Part of a small language model's weights: untied embeddings, a variant of Muon for these matrices.
Each number is 128 + 24 x the weight over its row's rms, rounded and kept within 0 to 255. Layers, rows and columns count from 0. The size above them is the row's rms in percent of the matrix's.

# layer 12 MLP gate, 1728x640, rms 0.0879, rows 1042-1090, columns 576-639
size [105  97  94 107  96  97 111 101  97 100 125  95 102  99 110 100 109 106  99  97 103 102  91 100  96 102  97 103  97 101 109 100  99 100  92  96  98 105  98  99 107  92 100 101  96 104 102  89 108]
[[ 87 133 104  73 123 135 120 114 132 132 143 114 113 155 115 104 109 106 105 148 146 129 126 139 111 114 121 111 179 138 152 136 152 124 161  87 106 128  99 145  84 155 120 149 158 125 114 107 149 101 172 131  97 163 123 114 150 113 140 117 151 137 108 123]
 [113  93 147 125 136 191 132 104 105 117  85 165 138 129 102 120 131  90 111 166 161 117 115 139 121 118 147  96 111 101 141  91 151 117 117  88 109 130 146  82 143 110 117 113 118 140 101 159  67 155 143 105 128 100 107  95 148 138 111 118 133 131 121 100]
 [ 93 141 125 117 128 136 219 140 123 146  84  86 174 121 133 144 126 140 108 148 160 159 159 104 133 168 102 142 134 100 127 126 144 122 138 179 115 137 152 107 180 128 116  89 130 112 140 124 138 134 126 160 127 120  93 123 104 175 155 120 134  94 148 109]
 [155 104 162 154 131 114 136 105 123 136 157 111 152 138 121 123 123 120 130 111 122  94 153 138 173 116 115 161 159 129 123 138  96 115 130 136 165 120 187  77 133 155 123 153 159  88 127 125 109 117 120 120 123 150 104 109 161 136 121 112 128 127 101 105]
 [106 123 139 167  88 110 148 103 150 156 115 117 116 167 121 111  91 140 106 133 142 104 108 128  66 123  95 107 136 147 109 138 164  90 142 148 142 141 122  67 159 150 129 137 168 152 138 140 136 139 121 114 108 134 146 116 132  90 136 100 102 120 172 151]
 [122 193 116 113 128 153 126 120 137 103 168 167 106 118 145 133 128 111  99 130 135 145 107 102 118 116 110 130 136 155 119 167 138 136 131 101 126  85  89 132 114 166 143 151 145 145 150 133  91 104 133 153  97 148 112 142 165 110 123 141 140 149 124 111]
 [130 111 157 166 141  77  71  86 143 129 158 118  61 136 110 137 150 111 128 160 144 121  91 175 132 121  91 165 113 127  96 111 136 117 102 109 148 124 141  95 145 116 144 130 119 134 143 164 124 106 130 108 149  98 159 145 101 124 137 114 189 119 110 119]
 [118 132 144 109 117 155  91 130 125 151 115 126 147 121 185 116 113 175 125 181 162 123  92  85 145 110 123 117 120 111 122 144 193  96 156 123 135 107 102 121 169 142 128 161 121 109 148 142 103 108 116  84 136 105 110  50  92 123 119 142 131 142 110 140]
 [129 161  86 152 168 142  95 117 113 118 156 117 140 111 165  92 140 110 106 135 150 120 120 149 113 117 146 195 183  87 119 148 118  84 111 114 126 131 128 125 155 105 125 112 148  89 108  88  91 108 120  91 140 103 147 156 121 141 148 135 110 139 137  82]
 [124 151 126 142 123 143  90 119 180 107 100 127 108 126 115 132 120  99 149 175 104  96 112  92 159 157  83 123 106 118 117 130 101 145 116 105 140 123 127 104 123 124 137 164 120 105 128 144 162 117 140 118  91 143 171  70 127 169 133 166 108 145 111 100]
 [125  98 146  97 143 152 164  93 156 131  90 107  94 139 124 105 126 123 117 158 155 117 138 135 146 128 105 136 152 138 171  80 123  90 162 154 151 134 111 103 115  73 141 124  92 129  68 118 154 105 107 154 157 137 134 130 156  89 117 133 119 106  93 138]
 [107 131 159 121 158 145 164 117 161 165 108 103 135 124 118 113 135 176 152 129 131 106 152 118  89 138 123 131 134  49 130 134 152 157 129 107 128  98 119 144 161 139 158 159 121 146 131 146  70  86 133 131 125 111 117 142 157 138 154 105 115 109 160 134]
 [119 128 107 120 150 148 130 118 111 123 135 156 159  96 159 117 136 102 130 127 157 160 127 139 113 158 127 135  75 157 146 148  98 155  84 145 126 159 153 104 115 103 128 162 105  98  74 155 131 151  72 131  95 149 122  97  93 137 129 112 113 106 118 127]
 [180 191 176 133  66 168 129 140 148 114 101 137 135 109 138 131 139 128 161 150 104 148 100 121 110 134 199 132 140 132 121 139 186 113  83  87 116 114 137 138 127  84 128 129 142 102 101 113  99 155 160 103 147  86 132 147 152 101 137 115  96 135 125 119]
 [151  98  67 193 148 121 114 145 129 172 145 156 130 118 122 160 109 164 101 145 143 125 147  86  78 127 117  97 127 122 162 122 129 140  83 135 112 141 167  43 107 145 112 148 102 135 125  88 140 161 111 122 103  81 123 179 162  86 152 116 115 123 104 142]
 [ 84  75 139  89 121 107 181 121 107 114 104 108 129 111 114  70 163 138 134 118 129 161 146 139 142 139 183 130  98  76  98 131 119 155 130 140 121 103 157  98 150 149 143 116 161 112 122 161 128 124 130 100  96 106  89 148 109 130 143 142  98 120 121  98]
 [126 161 124  97 141 185 146  74 156 122 116 121 133 106 145 118 110  94 144 107 138 116 115 125 145 151 105 132 151 128 157 135 114 117 101 103  83 120 146 127  81 120 201 144  83 149 149 120 129 156 106  99 110 137 120 183 155 143 116 154  95 162 127  89]
 [132  73 123 131 154 150 152 130 161  94 121 151 125 178 130 118 117  87 124 132 130 115 108 148 135 138 153 128 110 131 165 162 148 142 182 138 109 110 174 116 132 176  87 136  98 127 153 152 121 114 128 103 113 162 114 115 107 123 119  97 117 129 126 144]
 [141 118 121 139 136 105 177 110 124 131 154 146 112 137 114 144 114 136 124 117 115 180 142 149 117 147 157 134 126 159 127 138 100 126 104 154 124 120 112  93 169 104 144 146 127 140 144 110 125 118 127 125 113  54 143 109 169 138 147 112 136 132 128 144]
 [147 119 126  83 108 136 149 143 159 122 121 106 101 122 124 121 154  80 108  85 134 137 125 100 139 106 118 175  53 107 127 151 102 173 142  86 163 137 147 119 130 132 132 135 141 120 133 124 127 166  78 141 126 119 124 124 106 105 167  92 116 154 128 162]
 [140 126 165 170 113 140 138  67 142 154 123 127 133 144 147 123 150  99 109 135 111 141 183 108 133 141 122 113 120 148  96  94 128 125 139 110 142 113 148 117 137 103 112 137 149 103 126 119 140  76 114 118 139 142 102 126 142 148 134 148 144 162 136 158]
 [ 98 113 134 129 153 129 100 158 108  85 144 137 108 161  96 182 120 188 158 126 123 126 128 101 135 129 104 160 118 107 140  72 120 128 105 116 151  99 119 133 126 141 153 110 109 140 139  86 114 118 133 146 119 157 138 162 134 119 149 118 142  96 123 116]
 [116 105 146 151 165 129 108 100 133 115 122 116 105 130 143 123 125 123 119 112  77 158 114 110 109 132 163 159 146 109 134 144 158 120 136 152 147 173 148  82 105 104 133 136 150 134 149 147 126 147 155 123 107 111 129 107 114 149 125  82 103 166 116 137]
 [111 128 141 114 106 139 154 125 140  90 157 147 128 129 134 133 131 103 127 130 141  99  99 118 131 130 145 131 123  78  86 118 135 112 101 122 122 146 154 139  99 148 146 120 130 106 142 145 101 149 133 175 140 128 159 141  92 137 160 100  98 129 152 125]
 [153  64 154 120 101 142  90 127 113 123 136 156 121 136 130 109 116 129 157 136 165 141 128  72 152 103 110 139 161 152 132  98 111 125 154  85 118 158 142 109 134 166 174 112 156 120 138 196 123 103 139 143 107 135 105 138 155 161 116 142 155 166  96 159]
 [119 108 144 123  98 151 143 124 135 121 110 144 117 113 145 140 155 133 154 101 122 167 134 177 144 189 113 132 103 132 100 119  91 136 127 140 112 132 108 156 128 135 115 146 157 134 113 125 162 136 127 123 176 138 144 107  84  92 115 106 165 102  83 106]
 [159 116 121 131 109 105 139 148 133 156 127  95 123 131 118  84  89 106 151 136 176 155 129 103 110 114 117  98 162 127 147 143 112 145 121 141 105 118 129 146 128 153 150 144 137 113 125 149 122 178 165 142 107 116 145 129 124 125 151 140 117 105 111  91]
 [137 106 106 105 125 142 123 145 111 156 135  94 166 135 143 150 180 131 136 155 123 134 127 176 113  89 151 137 159  98 108 142 150 131 136 125 111 145 120 141 130  74 101  79  93 154 155 125 129 112 100 121 160 100 126 107 105 122 120 150 135 142 139 157]
 [141 117  97 123 131  99  90 129 109  74 183 153 145 149 103 116 121  89  71 106 118 145 150 124  78 157 117 124 146 155 113 161 127 124 160  97 123 183 127  99 143 136 183 124 114 133 103 115 152  95 138 132 146  91 117 121 145  85 109 114  91 120 122 105]
 [132 154 125 125 120  96 161 115 130 168 168  93  89 114 152  87 135 155  84 100 136 121 138 111 110  74 112 143  89 138 105 145 127 138 100 168 152 117 166  78  93 110 181 132 123 107 102 134 111 162 106 145 110 153 141 152 116  94 145  77 126  50 130 165]
 [132  99 114 105 150 183 159 111 199 123 156 128  90 163 164 154 116 140 148 165  92 125 146 135 134 117 143 175 127 198 124 121 129 132  88 180 147 145 129 143 137 133 109 145 154 126 154 136 187 123 172 127 132 103 104 110 140 138 130 143 178 126 154 125]
 [155 159 108 102 119  97 156 122 127 168 126  97 103 106 144 133  61 154 133  98 137 146 117 113 129 132 155 160 154 136 139 143 106 124 113 107 135 112 112 169 162 113 114 141 140  97 143 134 116 115 115 118 105 109 148 146  87 139 122 142 132 120  97 141]
 [ 78 109 139 103 130 159 167 118 126 124  92 145  96 128 124 116 143 158 141 121 147 105 108  61 119 120 142 192 161 101 148 127 160 131 127 100 121 162 148 153 176  97 156 138 136 112 112 122 166 151 122 104 159 151 113  92 104 128 123 110 112 126 101 148]
 [182 131 155 129 133 136  79  77 186 136 126 111  97 120  87  80  93  78 143 111 139 135 130 114 139 134 120 129 123  99 175 133 108 161 132 126 114 132  89 120 141 133 120 105 141 142 113  97 135 125 170 128 126 116 112 117 124 129 136 186 131 114 180 134]
 [152 135 122 120 118 136 139 127  94 166  91 124 123 143 144 143 106 105 146 170  76 101 111 116 111 109 132 159  85 124 139 133 136 132 132 155  91 158 163 164 174  92 127 101 135 140 171 135 148  98 156 132 205 128 172 168 148 122 124 132 116 149  98  90]
 [148 133 138 125 124 169 134 152 119 104 103 166 121 123 110 135 125 153  87 138 129 122 144  93 133 164 136 113  91 131 131 162 133  79  92  99  93 134 125 174  98 116 122 111 153  94 173  99 103 112 107 130 142 109 171 138 154 101 101 111 116 137 152 113]
 [118  93 137 143 159 160 133 144 141 136 147 108 136 129 114 129 143 119 107 158 123 133 127 165 111 149 122 101 160 149 115 102 116 141 107 131 144 165 131 120 132 110 101  94 156 112 165 151 154 155 148 105 104 139 102 164 149  85 149 124 102 123 158 127]
 [140 106 141 120 101 149 121 139 155 110 141 172 127 127 135 142 108 142  84  87 123  89 114 135 129 135 100 148 145 141 140  91  45 134 131 122  98 145 111 128 107 137 147 119 155 126 125 125 144 103 128 151  84  70 103 140 115 178 135 114 157 101 112 158]
 [ 99 120 125 123 108 161 119 123 126 149  72 137 114 136 129 125  94 127 108 130 144 123 163  99  97  99 172 136 104 168 140 135  68 150 117 105 121 178 107  95 161 166 112 137 108  97 107 142 116 110 117 132  57 148 131 147 116  99 199 114 122 103 122 147]
 [132 138 155 120  94 125 142 138 173 145 106 104 114 161 190 106 130 122 120 152 100 149 126 121 108 130 172 143 142  54 119 140 127 152 127 103 133 119 147  99 136  97 132  89 113 151 143 137 131 134 159 130 135 117  80 109 128 158 151 105 147 141 150  49]
 [165  72 152 169 122 140 134 127  90  93 172 106  98 142  99 122 128 116 114 118 127 156 150 148  87 126 132 142 175 142 132 128 126 158 116  95 130 161  95 104 153 158 106 133 156 162 124 123 117 128 133 114 117 144 135 128 137 118 146 116  98 144 117 125]
 [130 127 179 117 136  76 104 106 129 127 138 149 126 187 122 161 161 167 133 150 123 173 128 117 112 140  76 116 133 109 126 133  85 138 134 134 161 102 130 125 131 115 119  96 111 134 124 161 104 167 151 130 121 125 162 153 102 116 171 130  96 116 100 128]
 [134 110 121 114 158 129  80 139  97 141 127  94 144 177 149  89 163 163 162 146 138 125 132 106  97 152 128 104  82  70 139 128 162 140 132 133 124 131 110 149 155  86 103 149 140 157 135 136 102  96 133 140 127 117 162 139 143 133 141 141 141 115  93 144]
 [128 141 108 124 123 148 182 148 124 144 127 118 100 137 125 128  98 151 139 143 149 119 159 144 106  85 148 139 125 137  68 128 137 165 132 130 137 165 108 115 130  97 165 100 169 138  76 167 140  88 121 145 112 112 124 109 160 114 136 148  74 121 109  93]
 [121 159 131 138 108  93  74 145 164 108  91 106 127 150 136 156 118 166 194 136 159  81 137 146  79 119 136 177 121 121 159 163 129 157 115 100 124 170 148  98 115 146 171 166 144 116 103 141 138 140 115 110 131 106 106 139 127 134 131 109 179 118 127 145]
 [131 126 128  85 122 113  95 150 133 123 104 122 134 140 144 130  96  90 128 148 110 150 130 133 114 133 131 120 139 147  92 169 171 110 166 168 107 164 172 130 176 111 135 122 112 158 132 111  65 113 152 103  90 129  83 126 126 145 145 120 119 120  92 125]
 [132 106 126 142 122 136 142 126 111 118 138 143 136  93 110 140 101 143 101 129  98 154 137 115 119 102 209 145 102 125 132 136 122 109 168 124 141 129 122  95 127  76 138 129 108 139 114 135 121 154 149 137 190 151 136 134 111 143 139 109 150 105 148 126]
 [138 119 102 117 159 103  91 164  78  89 113 170  91 117 127 140 159 123  99 151 131 150 148 169 129 147 119 141 140 113 135 122 162 131  76 128 112 149 114 128 171 132 122 146  83 104 122  96 126 160 149 146  89 135 134 119 139 146 172 108 108 138 140 113]
 [ 73 145 112  75 156 128  98 119 117  99 110 126 114 108 122 132  94  57 107 124 164 119 116 133  94 125 103 139 164 148 161 112  89 123 144 103 128 129 151 123 154  92 114 123 134 156 128 161 154 101  99 129 109 112 136 141 123 155 146 113 122  69 145 128]]